python train.py --n_layer=10 --d_model=160 --n_head=5 --n_kv_head=1 --head_dim=32 --d_mlp=448 --vocab_size=3536 --activation="swiglu" --norm="rmsnorm" --norm_place="pre" --norm_eps=1e-06 --positions="rope" --rope_base=10000.0 --rope_fraction=1.0 --qk_norm=false --attn_scale=0.177 --bias="none" --tie_embeddings=false --parallel_block=true --init="normal" --init_std_qkv=0.0822 --init_std_o=0.0822 --init_std_up=0.0822 --init_std_down=0.0 --optimizer="adamw" --lr=0.00224 --beta1=0.9 --beta2=0.99 --weight_decay=0.11 --lr_head=0.0085 --grad_clip=0.5 --warmup_steps=202 --schedule="wsd" --decay_fraction=0.616 --decay_shape="sqrt" --final_lr_fraction=0.05 --batch_tokens=16384 --seq_len=384 --doc_mask=true --train_tokens=127600000 --steps=7789 --dataset="wikipedia_en"
Each number is 128 + 24 x the weight over the matrix's rms, rounded and kept within 0 to 255. Layers, rows and columns count from 0. Numbers have three digits each.

# layer 3 attention value, 32x160, rms 0.0857, rows 18-31, columns 80-119
180122143166163084143129123136163103135147133079141116112115176137119124132137104148149172133140134170101129164106109121
127102108132123149147132125127065076087118122121140124150121167151144136154131129173079139107168125143144116108136097156
108112141116148130129142140121113124121100158159159114146147105105126120129089138088136133107100135115137154138127154176
133115177151126091111112104167098115110098087118206111181089134101130148181135124135143164139152139119137105106097106138
151092131181125099106151122114124143104120147164119162137138139114116103155105157156123140132154131126112155148116107136
134133098121074144090135132131182161167091125154095144158106116142161161072097151152103112111160143071136105104135113104
137175141149110096122117084119143122112141144167154143135107112104120132123149155115096167101154165123157090133089119154
086157158140128144118112143152179136105125085153093103115144120127108153173070087117086168118152137087115131130104139114
157144122198156093119102121134108110130103139145116160141138093069108106135141115147106133152098151158101117086138116109
101106135131099098143132089184112152110091089138094103126093126124155117147132128127158160157138128140121129099092138088
181174126119174158152118097137093127089093150121097163116140105130126177125096157120146131152129115140164160151117142134
126137115142140136098106176132110077117139159085153172150113094167143115130162164104134147121152133142130096154135117161
128119113122117133131118110143116165133111153121133141152084106097165072155103147138133136136113167067143115138135107146
123141117128110108148124142147146164094117123110159137157128129122103070087119146110136117143145143122144081108138148151
# layer 3 attention output (transposed), 160x160, rms 0.0809, rows 18-31,50-63,82-95,114-127,146-159, columns 80-119
150138085119132124099098127149143118153110135100107167106113100115161128157094127102109100143114111159108130149105134111
096142106091095133122121127145104132145164132131158103101108148138146121168120146085156113130123125136123108133177135123
150097128146108174109107105148114145132138116135128138114125137115158128108164113156185115135141112127145126098132087138
117170138084105162164077145131135144143145116169143124089095125154127094122156129131120165077124143139165086094157109117
146143119110119161084111136153142124148114118088147138136139103129099140149134114137140134149159106123133141141137161147
101137123139114117106128076136153145121149129136145117119134141151103119114097115118139153126136111104128165127154149142
158134098127155094141080089160151155155139116103144131106149133110145135156121127076121126130136101131123163127104121145
125117124136099141100118087128097163129106136159169175127130140183123143114136136128115089095130122128124184154173116115
138117125097136126159109156164129138105151120120173143145137120084146061137134151114132124134108144131128118113117152140
139111135115121135140142157126123126147104120140119124124121140116142066121111116165127136129088132125133135134100120129
145116129127175091154114137152113146124144114187113156157114162141133091119127088145160113148139133105150143142157135119
121152130113133154159109141130147117095122086151164129125158122123141147084173164124108114133139105081138116122141131144
140117147113136120128107113143128126109110115145089115112123107139134131141151121113139119118162128113130123134122130109
104162110115119168101071114140139073119152175098135096121119146172141127114116120124137113125141137142138092113128088120
107116153122125135137138081128123143077145126184160145145171124092131094109077155188110145143108132125131139075122125148
148119140129138180139133113119134115099108098131096144118152148111120110100122155103132161111118184063097122116135128120
135141096134106124150145122114129133181140119119137100110091114143155098136145115092127167129183125118101116177097162125
116132151141157100148112104115134144116147097117110119147114128117170140169098092169115136165118123112089094165130140109
096147140118130129188125120133140146157137113125146151151187108105185123140091123129108147193092152066098085096091140112
167103116143139114161085175105123136125086139127065144069172137101157135087157160151126182122085126148103116149140153114
124112186134161118161119137079060127098125135120121152129171144076138146135116147156134148150087152128135111111138132138
125152135098136125185089139139110148121136104113080124105141137104162124103120109134101160153073121143125081140152155111
091151138121141126114164090166129137123149140127121120145146139158152137158098110118135085133171136126133127135136130114
138131075165097112092140114144150108095104122134128137148099112133127119128152144128150118100137121115112125140148136080
123148088126115101152180118169109128165142120110175107106128104161149090128130105112121109119209130102100109125098132140
143142193138136163117131132154095147165123148098083111108137113151123167134153105097136100124120123179122115138150094120
189133129123137121129163148122095143139115164108118163116153130134148118119154149126108121152157138135128144113132118118
149141163122139146119112154104133146159138129119090128119103122098171152158150118151134107142112165163109104125131114103
129071177158128089133147092156123130063127120178138126147100143129109161105112105187129171122148101159110161137141078158
088134142138141118062179141132078079091095134146135158143095091129088152100131139166161142124145156120171122112150101126
112143135096107124164131111092129133152159161094126159145188152105078094125100126082117137152132172093133149107092115110
034093144155133093060172130123114028149118199116142167118082122120133153134109198118168088120133101133120151217146119099
084108138162152095124161098139129082113157153153139107142149101102127143104098125146132111140082105133076135116130101104
138116136144094140166149156076156132134082139160135106123158118124122140121145135143138133170173116099146130138136123096
098116133156066110118164097155082101076101126141131118163126133106062154106121067161101109160135115085123127132111121122
157130131099110128166133137083148110184126111114118133121103137093151100119122124094114146164173149096143118118194136087
082180109138120125088152119185084105087153167106118169100119084166083148156116069090137100131142118109120132162125098123
093157113133094098130136110160168164078069151159123191139115120158111180130150120114156121113122113111131141166119143122
116125137130120124152161093136108135150121159140159143121151121112149113145065085175138125135126111116100127082138107132
136130154109111167068130147124104103107119144031085122097126091124102116109164130101161105145148149170152158106156150104
169111118107136093117204098097133110151081150100158146123130153108100119132086156183134096132112123184116185128084118140
150104104094109122077121148125105116148173137106137125116110067090163167097159146116111151114112142122136099172110188139
118158129129157150108106132171139098119122150102114131162126113163215126134153100119162129161161146107132098084105104148
154112141171111166130113164122128125118137118120141137116154117153129135143130139104130136175112140119129107149131152131
136128142107123161118115154151110103101127153171131159110136111143056179133137133166138087159115140139145135143125131164
157131100150141141132129130148133139091156090154113100139153150146155103113145173149151118145112146144136125080135145111
159157133153160165119095135156120106107150129099169133136161148151184126092172117165175151118122155134096118096111145126
106177149164151124096134131130127147159142117096141113102176109140156104150120128145161162125117146136122131122105117157
106184144127139116083125127143130140108101135095116100145120130116181116115147120145175137176101108101135122081126129130
172116153130150154080127130154126127100130133111138093144137138114171141129124130163166107132114121143137131129114120116
173140132147116138143142127122141124127127117144095113141109134104113129109138147122133114103109111129148117111143143122
122122137067131126138088176113136097159136100162122168113144122099131162131118165128110129133121112151164145173116186132
171133136130126144147114179140116170155138136158100117123109118163104158151135142145113145104112111121101157170154117121
088135117144099114131145125099120167161079132155122110121140136124028126126135124149106121124133111136132172127165119138
129130129107131124131124142113097151121124130154134142137143129162133116129139152136149148128154134137141169149129138117
123137099154117109104166150120126167119103135157115116133068152130104089114133120134150120121109107140136118122159107114
098110137091123111140139150135147174111138132166126183173157117123143148125107144172151082087109174123110132130133124112
115134138140157129100128131132126150120136140147155094137163063126121151138123136133129149149142153128148138114127100082
136104129153121117113125142126124115115139131114088118133134111134088077110140098144133179153161115113109164123106106139
100139153140144110103166150072119131153105143121123141130135134136075115157127147118151098153119102149112145145111127119
098126130120100152110166151086130143144133151133133165142189074093118122113102170154152099146078173123142154125102148103
137109091149108160180133133130153133135149148118150149153134153167129102153108130089146090128167143128107124143131118097
085094112102106124193160138139151133142176144162136112204174082132141121152102139135140092111129184082089108098112103084
146134066136102161169145106118120137138168146103111099151100116171122135162105119057125124135142139121103115168132144110
070130175109155104097158150131100127143114151163154134121168103095113152122131137145135138136098147132142186087126111108
136145118161152105083118134138101145089101129135127129107114139123120164131160125160148168119145091164122153137149101143
067156153122159111124161149112079136142116158117160146085143109082136134127118153181133126129086161176126143107119107099
107126167099079120122141105104164089113124127111143086121116118143096123161116124087117136164164122135129144105148146115
158105115121135129130156134091116102163132132137144157149123107113135143128103150124136125121148091171125123123103113121
126123157135106098121179118151170114119139106173145116128117092128123126128118154128082176169136128109128117140155172115
# layer 3 MLP gate, 448x160, rms 0.0786, rows 0-83, columns 80-119
125118119139120116203150135136117131118126135123147099141121073094156095134116153167135123115147146093131098113123162133
120142128129124130151119117139128111090139139131124143153124091162125147112084184140108090113173119081145119113117151149
096095148155144107106098156119121095110126105106133141162157107131125034131092134104115151131069123144114098105114134193
150144137084116105115139126124107117124128129103117118066136138152107125125154117133122147139112156140140136130155151084
120145135135116168158153133139157133117138101158119097160129122091154135130166128154120103119102129126154121091122110127
114105130092114186119075124107128144104138131109150161118155130101111122120124110119156116128180161107133101113110117122
163114127125120131084125146123127096091149136120115104119119136132148131107111116127115098145118133130122121097134138149
119112122117114118112118149136149136147115092146109127142116114133142143134122123111121096117115180129143106089109156125
138158120107111162151153112116118150154138107131144113079098135120138158159139087150129141095144120143111119153146099195
098160147106140146122113131090121113127157124113141148119122138101112103109118124132133115077156134129143102124125156137
145111126139155106152106106106137169154115132107121085122103094140112118151113121173123130117142109115119176110106155126
094160163114170112159136098183143180126114161133134137100138131131108146135112093159084113149128145119175139133109174153
118130117144139138098084110141121159147120128088112119101131150108084099126116112110155119115144074138105106098122143115
135115100146123130121132117148114161126109144105120132109120129104070153137101122127116137157103140138148090157137116129
140140102099110145150165148149151123124172147154097112120132173111161120193114132120142111095122098126101109088163134160
127126127095096104124133170111127168143133104117118127080149167085094118136131133123129140188131136102188124101104171143
158147141142126113135074135123177092158114117110149144113126095143099144128081160150093098122117110114137121077111135107
148111138164114146131098138088124121181124081125189191115114135117132126136089113165158113111139130142111145164098184122
153096139139167133126086159115092153166162087142137156139097130167148151150150181138118155135084120155096182089120131113
143124147144149140159139117108171099112146154110122121132114144136152159146116192098138160160149120129144126076119139126
156172120156110119114112133156141133158141147080112128113119134080126126111107110118115125144109129141154083134121130129
123072149126144135121110146094140148168110144143114105111118130156127075126132172189115133175090130132117126120138160054
166122095157105148106127139125143174122138158167141128119098075089112195142141107149100143098097084097153140144135118157
111110134151127132122151132102123104133158112132141128128134120116131110119124110134110117163117142111145095121149092156
138129139107162083100102152102073156136094085147085111130154132141091150116123106135149158200134169144167117142156090121
107126126157147123135112141150135140138131153134166121155149132119136127125124147111139119114108143139091107106113138130
137156104128126115151135108143144146114112119145110109155133099093117127161167142115084162102095122099114111157121108135
138100134093099096115123139127106172153119102138137136173135143147150135116121189154090114102141164142118195128133121123
083120161147143134132149135127108124139138118111128142121127152118133137119125136163159130092143148132135123148162142127
061117141116141122165083119112080157186125122118133120115134110127105112128144130139120159105110107108100166086131114135
146150133119122172149103173114158138134177124143102135145170142141141123120102127087173152149097122112122138147092171137
121127141171125139150096155142114170117118133104145142101116136136077140085142102098109144142159099126146096136090109116
139127093131131143089111166067100143138104181119120148090122110171087105119127167123116139139129093134177135118141117144
113121165200141154131042100132136127145138067132136073176185086124137175116086098133204163154061112150158088149067122052
118137124129154116114108132103117133176107155120135101112095172111143131129107127165119139130128127130150154128132110094
147137111141113112138116095082154088147049158128155143130091100142127157150167158137121164117115121137108135094145114129
117171134110093117112132115102153133103093125101109099126115105128132179135145119132097116115143120128110145156125135089
153148145141153178125138122139098129161148145141173118123114128126080147135168110157130189107127090154130114148084159104
123099118131117138092114135111145135134156163126150151131164153113151116154110144174159169151144138136098191117096140102
125131164194107139171129143122181132113100112136134127118167061135130201100181168136144137139118139105133108168123119094
153149097143138103099157140119143127133141102147103094092164161149127106091107107113134112122116128093157129109160120132
099118084117123139102124121112145096134104126142168139126113127162134142110126125109113134147100136158131127116091139107
113111110111141142093094126140122113133139160156130113104153128136103078103142169132114154131140153083155099136126136128
114112099126117127139118129120126151133122124182110142128122151152100138105112145117151142104118110133137134116108139117
158119077109127108104128160129122059096126148134129101070132136135123103104061147109115115154096125113152138099099178147
121160133147125126137137122107164090128099147138155109100129096132140148164151087130164079131122170136138119154146132107
163163070152100106140163097152168167125119135190112098124167078093122112151088159102069106080129158071112111091129164161
177145120119124140133149134121104145139131144169093169137118133139099144137103120128125118121109134124106111150137129131
119142198099163114168090129100142159131139116094139127135121117111060173111137091141139114166139112114150126180131107101
159141105111160125104076136097131149140162148111105099086147169115109084118140135167130127140193169105164145183124135113
155095129124136153104117103108129127178183177119146112130116116151164118138098093115127098112147092138140107129135133101
127116141127156111131107135169140146151136183094112128172106142110138094136094140152120147145131158162144124145084144178
120087147136164105161128118136129157158140142119130151124171080145146120134122150111089116127119163135120143089121109122
131083134146135113141087163115120130139131124149153135140129165111139089130091186182124148147181147102125163077124141135
129117118146135109139112115118141127116136158104126123108122079121148116165112138130139138124134153153155118098142126126
096118174127153104128132139140159140164099126164115117093135140120113139112131121160082154141113139115168170154149095149
127113164123120114143128134122126128137153159122120134147133108151152149133100154113118097085092114107109136123123107148
111120136150125177157118140148104088153139143125136173114131134115142104135101141122121147116139124142106138102153141140
118126159140119141146123142122125137181097153128100148143169103103109101147122140120124155122141133133106084129159106127
110112129120131162155135127131120119161099160100138129121131175094154100119109160119126168127105084114105135123127150129
126121142126153139125120110170152145123104135126112145143128150129094124178112162146132153159176119158136117126082129114
141182116127105164136111138158162100139116126146131079111118108076123125122158125111120157092078085141115161115116138093
085109130115109124162106134094130150142165142129110150127127092102110140121136149122109165128139146164146133111134112120
167120157176183118156123118154159119140144157147130130156132139099074130122105129145156133139166117139123166137155107095
125133119148117128087137114174144134135099113117133115078122161089121136139088128114180107122102148096108094118137147113
150123116095100071134140131146135178151129127108090096144138132134157152139148158180124089171145134113161146146128126133
117114123135105111131095169090163087162126088137122128173152098095176134104105153102114133095143138139091121112128129140
092144116102134121125111118146146164130093150114107111163137152135123145161116159137125138159130130091110119099100138136
144125140121136147118115136096135139118115165165139059072129139154110119075132144138158123112184109100095077153167172093
098141131131156140073132136141168096128120178086148124097142148110116132122082142144164126107114088121138096143073150117
126109084128146093127160115139119126124124105140132071125122127117134095145126159153121133131121121152144165082104118142
134129107123093167110105148080144098117135095104098106080134105131173094117124120091119150107060101107130099088108137114
116134124168129189138104131115127091178129169139153192141165107133094128076122145079157099110147109128129160127113142141
130119122110148102124121110141112168134111137177141113107103097107131141156110141101115127103127139118135116111116127124
151177130089127128161092155116121111158118143137087114100161134144054126120102097080121138103111096140083127166138149161
114109142133114120157055172132133167154123121124148180136098120138113086130109139147118181132149156151120151116133134137
114108160160163086182084126104149148122089119116176131133111097147097169113131134129128099093106086135072158166126137136
119123096120098113115118110121144113161134132104153135160120132128151112121083151124109128156124130136117162093086136147
140169060123108097158103131201175098135136105092169149157125142084225098143089190174185117058129070123063122152116118154
156119167115159161122152152103099191157140140137129164103131159146028111150166119138155140100148141120145097162156132135
146119104139149121148165109129135125095127128130140115112133067097111137116138160143122108124092147108141118150153136136
150120116180124116087113122113134132167163124137130121159145127091118109157116138170127172171130135117111074147114130126
132169111157116108144124139128120102137159127145123111160137104128093155102141135128097181136121114110113126074091146145
150127139135097143162133150153126083163085147133091111134122157114121125132102112148130117096109124100106103172167089165
# layer 3 MLP up, 448x160, rms 0.0711, rows 0-82, columns 80-119
147135149172145115118130143120121148125131176106138138149163180117100144062126107116120129138171137114132158143109138139
140089097151124143099116135102130138173128112123123132116133138109133104120151103126149137149134145143093131140140124139
113142114163163132152143159108127050146132109118142155154145126094128122143106099047127142080071128152106120110127160184
154108092103133131122123108127145093148155142133119161157122118111131093115121137128079133131052115138152139099122121133
127160105119117120126136138138111135138156134129059125112128161159108141141130124140136138088141106093143111154128144161
104113080070125135125147125120135147138152137103145157119112127092164071096113149092153128128141147105097127116119122149
147119151118134097115152132081122099104152136094114110159124131148154108055126121109154143141127130119110081149144131153
130134107094115092122127136154159113139094105105134129111140126120121107167136108112117105115130132130143112108122125123
136140145135093142135120139151163114115100094120103163143122107131116132088175103147103133106092088134164157140089138128
137104149105108109156098115161136132155106162111125091219138118140115152142121157111089144120120133140109162116129117130
146128134125148131138102094147164148123136140104117084109111120122113110137119103165096122077124098122137144103118150137
113117129122097145075144148140127142162115127047133105156106101131162101165122111115128118140091108128136139142122112185
106129130113095077093114175121139094149123119145113135161092128149100156112110153165118113156129139110161131177130131150
150106159131123138153107135140102141172112129121083144134107165099122129138145098169132133133144127103155143120149128136
096143167167165109090118137119107116110113106140157142109107113092143132070162133165144158148115150147118137154096147125
134129129178122136122112103132148122137106169149131122143139082175164131126120121123095139136111098120134154161113117117
121104105138102097148100116110108108184146127138123143129118114137135145128086170133066126109090081139113112075144122105
095143125105143144182163121127100132148106150160172179066105149112126119156144164098127182159131132135090159142173132129
133146126163101101110121082121137135143126119155096109093105106113155136150139155140084142100090098150101169110128113101
110155136097139123142094106085152132103135118114132111131128122146118153137130129105151136089132099113163121158127105135
105114109125136141138114138105117141143137106150142128115122127128159119107120137154135110122180116121116137117101120153
106146124117187136149098145134129137088124126091105115110132111165093148088185108145129129183130121118169090212151124153
051124164092146115151101119126126073135130114069133132133128188158118060088152134100151144147170169158118126135120153092
142137149144163128115140131126106153102138129135155103112086100112159134138146144119114125122127117115133102083152136121
119173100123109166165133079141147083130119146127161188119086146148191120095152156167078127108093111141143139105127132148
122160137136147125150163112128129164110162127156131157154119165133128127098125136127148131148129097116128115131159113115
159131070105174148149134151116108140137125126139120149174126122120111135167148159076140134114105149115113129144138137134
141117193109111155156125102138122147135131140111121119143124130140150157137139133132119145087138172143123126170144127128
121148133128134139128129144122133117137122106093133128131126140136161121122119140125120125116117150139121112126154115114
077116143145130138122126100168119132164149099105097144133147126148118118098108102123118104111080147129145151092106121143
103123179103106110127119119133147116127130114110158118070146124114162135167162140158114094128165150129158087101150122102
078146127131126121087083086097127095139109159192132139169118123128091168124155116121110127110136132126135186155122125134
101140106090134091096117108147121131076113168096139166055120152143140105143098170122147158159121116158159128134150101153
130088128114092105131120158122095064149158152191159142195127131124156133130103154102150171092133139154140153111064137146
135139124151138126117150123128122109154129140136097124124117152114124135101110113138160110134098101116123137176113137115
111129178136122143108136144154098140094199106111132115108165140123120128086085072097147109137142163121148101188130125136
116090150101118126090134154107127111146128159112123118142142143144137125158180146157105096101123149145136143141094128115
089115134121096113116143146107166115119082138098082151117141139132127122132113149114139081176142158118135084135159147133
101123128119113115097148123137144119139171148113092128100179134096155113143109119130137142126110160116098174112146118113
143122145152116125152180155182129108153143140121116142155100157136105162175150136107154102152090156176162145146141141119
139107138121144107132133116101146118151119120135106139116114188142136174151136120087120123184199138066154182139113125129
097115127114171158165105144100142111110116124090155150128105112139117110166131143114149140155145111147098143131127127119
128089125122160143088107112113124124138148186156121126134151131099135111114124149102158131151166193094116101112119153144
129099114157133120154132130120091154110122153139148145159107146132129150113163137165127132126173144134108113124144096134
113166176139114151132136125141139173132123124110154137142113111096145133123167130142131113084137144140107132175117113119
108119117153109119130135127163131159097166140121132193148140109036163090125156080103134102160126120146134160178114135142
123156167120102156129133161132155162180144086166112113139095113124165159155119171123137145083103137125129135066172098124
143127136126133162154101130129121094130087146112128137137131161124114117135145110162150118114125124117117098135119125161
128152087087150098115168142114131121068102151141127142128089123094161126118177151120120150107179119090104162105168122161
189116122120142131085115120130141162080156135129126136073145162112128064116158135143142162142146182117148128163113140089
172174167156103160119131146110128120135132144082123134177160145083139113154146157128116127151108184133116089140141167150
135156120138115138126119123137132132118131094147135119090140127133087168123148075122142108139172118113133121144165117091
154148134165112134139161140140176112105123113143106097105103172122161169137153087131129106090110148085127120158123122121
114159095102138150117107101118119141135105103099147143140102120104129181079139090072179138131123101139175120157098148150
111146117114082135106103114149143129088111112099128104143140126097139119115137130156121123104121129123121114096108127110
105088134117156152102111140109138135128100132154143136141099126124148114139136136164153136127168136133161152147148155103
143147073109109126136090141092141144133128091133145139117135126107142110158150135155093154127174140127137178145093119122
154112131102131145132133149155109116113129154113145143100076127144122136159111101142154111133129124111108139149138104118
129138144119163125117119113103108118142100152125132151119152107108113122116121096105117140116118133134107142119147122143
111165089118100123122126127125128106111145090058126141122112122142127134113145111115146128164157150156140145137114145109
113120136143190127114133112166122128139112133132115138151132127146150095183100133111111144143159149150137117111110100123
122122084107158117183108152117129119089117148109187092119147133144132100128200134130152114144155172132133169124148153138
162124124138181143129107108184102184087103139112118169156123125096098128117088150149118114146116129133131148155101106130
096146112080085160114113153103116134135113128098149101104140139151166106153127150107105108113100170123117090143099172145
126105140164138163107148176146166112085138117142061070164133149140156161086152162179121105104178128124154161160122172087
132155140119202104133106128101136121100131104095102105129133139137138118119117105123114127152129098141113180144097114105
143131147103116178109138125105138188127140177094143103098143149144103079130163119168154126151149137102176094100102121102
127138122162149103110118144125120118135129105173171153120121112128106109080128089154140123146117116135156118152136126137
126102138129078123139113172142120107099119081118155168147125103128128099144170109184143144108148153152148051097077135141
120132147149148140091176124154139077099122161088154136091127138104136115116086132119154109099117086122140092148096122106
110143166162135151135115124133105160141146164122141070134120139123153161129133144176114130147129153072100127175136121122
125093097114128101132146136112127123120113102115120106152126134103136164146146120107160140172160122137105137116130110156
127125152172171173120143115140121102119120175188153170121146092127081188109124137087172081110108126165072182153162135141
128107122092146132127131126121118180118137131120138163152136120124081108146125115129101132107136116119127109146139108103
099117131123192115127116133190125108135107137100165145165101147177131192097143161105101099107102190133137168139098130103
146098121111160102114131124092070125130120154123129114097128101142141186133127173101133121121152138113153140121120103106
135134135125133150105117149130124151136099133128144170103122123176105084143167145141140076083146142084143111161155163123
124108126126141084084114126124114133139113125156123147156096104147136136106114102153118137090129142137146183146134123113
145062113150110168154133148086153115127071127171137129102128098154146137107138159095151076145146132108150142165155080127
131116154139100128087128144126113160149131137091111132137119157134105100119132085107170153078153086117132098128171108122
134103109106160148166108123129102120131131145096113134107139123110144120107144109134114168188112111142155140138125140131
097149132107127121142096157110118127141133152092136142124129130143120125092159102120124119125146145125161138158133141123
112104159116120172113093127124136154142120121089102157136123143126120108121116126118132113147184105116120115183115147115
# layer 3 MLP down (transposed), 448x160, rms 0.0664, rows 0-82, columns 80-119
152118130135124137165106125133101117130155125115139179148135134140123099152170150115124127139110127160116130113140153163
148129100152119140138107156135139140143123128119113085150159117103097164110138125078145130137135176156107093113154111138
121142093155152115104165137167130145101150167164119154125127149153169117092152116132148092105151147171150107163135102117
124176146123144140144153133113140084071121105114095111124147129133127179122126144117123114133130117120138134099125139134
150103132109125106130168173110182154138159163122088132139128120102102080101126129166108093103107113105144115133104096120
151113110158109086176174115150123146137131158075157175104133127107138131156118136119128159135102105122056131151099156138
083131143144139105158145135114120102135127123109107129138137128130141128152074141151137144134132123111094132083131131140
134138119141129105154136102114137166139095078137140139129132136112115143143158144134152102118112101073122093147122113149
105093142108149134131121156147071161133142155113102125081134145129125121115120148102126169158168152104111124128141120145
146106103088143129130140153117112094119140107143115124107144125146105117125159118099115132104124099118113146161135131099
125112108086128113135117075132169137123138118110082096149093123154137131126101110112125119098121147122143122136112109123
157085116153129155132136174127124133153152112178144137151111087137132139081167142122169174094151088205115117155113077140
162187121167108131113084112107116105134143125104109131158103130154112157097108161123115113177144028109138169161135178175
111161135157135152115143108191105168141123113163153079139123105124123102074105153102142077113126104162124157120115125128
087130085123143125127107167114123155144158151164138108128143115121085115121125143113129100144106102159128143161113143132
138132142104117108107142143126161140108114128123143125103164139095091139123137116131120140168090096105133124095095142124
148111097148113135107093129081123133130164158126111123085123109150151158144101115160146108133127134132090092072173097126
133131145153094134123141133140095119111079113122100116160137164143102182126113157125133060114140135171140143144107106116
122168146105114105172146061135127107129109105121165127116125139123152118131140107134121132139129126124129127146092146135
158154119137129162159115147143166084131144165103150119152106150129146130099102107136170154153141147134096145113179098104
116135102148138116143109116117111116164118109128141121122160137129118145151110124139128121119152139137124106130089146133
109126124137115142125193151130142151156121102172138137130110176088127106115143100133159062144097178099141142111091113114
087178126114113125111118144163106123109126135115081151097161138123121101137134121133107134132147149111116105126168119135
142141115124111095114152119090143127122146166110100152121112103089099088153132152162165134129127120164121165115104128095
133117133131111150097165122141104088108129143131140161136104128139117162144133116139100107142110104148133152130101147155
179125119140144166150142149116078131108116148134139138152142145118144153105134145128106103166126090080097144122129095163
130145111101139095076127090126153154153130105153120097122132110108120149137131120118137105152111137133154114138115145121
102104154096161146148129132163111137120152115140152130084174116075129185127155155149142099115136168134112172090137117129
129149149120091136139127099124111130149155128126110116119130149134133128157092141110120106102137151144151120145111140120
107125092113125135156126133103105108124139126135101137121128149131104111129111138121109127148108121114110129123135106170
102143153095132154172121145114134126096128147132164119092182104137140122144103130125145128125116138082140118110151127090
136155113113117144107177160122116136083107139104099088128160148118114141181131118114100133136111105111123125119142128100
129129156182127142129120103117157076085151162121108128086131109144117118119109100094126138103128114122109100130135199124
142121093068138121216121099152148164139154135082100106085109148096122117129135071077062141156131136174074100137118085159
130103119140136134126111152152146112129094134137129140134139142139121143104149136140140120142167130138113135132148135135
139093123103143124142168165147124128110111124111110135120133125160111097106095118148124128088148136091113131122117099145
132105127127112135125122143121128171105118103113149141152146133100128101132142156113128137134123146114146124125079123132
105161134122106170142157129062086113128121141153159178114106109136116131135135141136137173142170144110125141130124183106
112142136136085117137143099143116121122138135092096136093118133152118117131109084095086139129137133085075119117131115148
165117183148171108164151122114079105105091129121134140088106178126116122132094106085092128117122126152121135185162159139
103100097146113134130122149122144162145065124136096097104143144110113081140082114146085145121153152124147138168133136100
132135168116117140116123137089105126142160116141083108138112109151133136105114149151126142097074146125132139125097114101
121115145097181159171092097115127107102141098132120142118098131113090150140129080107138145129117136121116121149176135139
161131079135148134133137114150095121122076120110138149127117131163094189162126138112145107135177125153129123139134125127
105168106128125124126114184129130131132101092130146164160144120102183132147159128144141139091085124169138135139085100145
116133160121125115116174129095112100151120119138091100087107095167126166160139150122102145093131101095142123138082099105
146141147110158117138178119104115162115115148115142122133139126103129121156085128123114109129176146125182087145167153155
105144124117126155109111098144162158097125138104143126157086107098148126113124144138164120150121075136102107087122133076
149104111084109125163134108190136149117139136097136111081073118135111126132137061093121096153124130183063101157144058135
159123124131119107118153132119138087091129152128125108129138127143143130130137116137170164156152193107144129152126143115
132172128131144154118154121124165102097138178125128127109126150109157119115137110129091135123134114103109124141131111094
122106127106133144141116144142122137133107138107155132098154108134122144124118145137159124104162104099148117156125148132
110146140129121134138146145117122102118106113139141120118082121146124155143138122125153144074130141125139099183082149138
148138126118098157122096110099102158136103127140109134107110156095117111134162115145122098163142118110144152118082138121
117114146189135141139125169118103113131135133148113157141152110137155121129092150104154117131144126129108146146136139098
118126145128141127144129132154122134150135133119112148126125131117135110165157127146080179176115140109152163076143113162
149121108141124122122068119150082114152139136123080109158139114177095123155134118160097113113158154115135118109088156139
152102141130110101110116117132157117152144135139125138121118158123160118160129149155154138162135122122130154120130139134
119151136122154121134118101136129123089144105140143132144088134110125136105142112088128123131103116160108145128096136141
127165106122113115154101127110158142129138119137137164172144122110118085146124124109132128133128143175136128142131134092
132141120138131142118132123151113123129135119125143127139137087149136114110127124100111127108119135137131141094139115154
130130114132134100120132137113090066132123138114132128120157146204143119102139147129156098127131148164123138103175126133
139107150109150100085085082115070177131125145131160133103166151091128140118144132156143084127099135088129115076125155125
107085139152164114131175137131148138118136132154135130117134158096095099119106132166124140155149103165120138124147083108
123104136150118146125149160135169111113126128143104104177163106132140165144098169156100125120147099133105169144142154078
138149094138148156107118108133124158115104100117097138129169129134135126128119077098118129127143144152116133138107098166
128148162096121138117117105105170160129145134129146137121176129117135082156133123116124188125142147082149098116110125122
124144116134095152086104114177127124100113113143157139135126082149144094095111101152158119138104105138117168146139119132
129129151130167115131134172101163124130117077072141151130138156105114141107118149120106160165127085122115099130125109138
139130179196118098135185116102128099162119161103185170120081115158158129081113137116144120120146137169133122114109125132
119166137151130118141125100128095147131108106063135131135113141123149148134093104145134074107113149146152147119159109131
149125119108134080114157124190147134152128124117095134135135129105111137112127092130101169130158100098104187129099113126
151094158127128108117148116142109098094124114138118119150108092156096137132127073146173110126108139173122140143149144107
125125123149151145111140143163158153115128163115133144149122141148120153142183111116132139162131107109128108135161152108
086114098104143151135150162091097137135081097120087117131101133104083161120110150063096150115131104140072141183130092151
144099144091176136145115148094129134144161143103185163132165136098178126126145156131114140103103152124115153157119076086
115131168151153115167109124078148152133055096092154136101135157099102155123116128173100126121110124157114139131113102134
139135165126113132106126144133135124120121081144149111138095108140112078140116113079133133115129140088153142088106160121
161145126127102108162142120149165101162124162150143109133117075139196106124087181138124129160106111117143149155181105110
121114107168100133059103103144143111156082093116132133149125091124141143135077138076155118093132109166109164104102115128
117107091136167118156148085149144106159107090113127119107120144126084130165182119133144153114097160150109148142124143097
102120129171073139090094116091141112138148126131084136118120139149089118103133144181121171152177139135127089136147117123
104135131118172144110069142128136153141134113101116150122163140118134133131142133133085162105129115138162155127118130142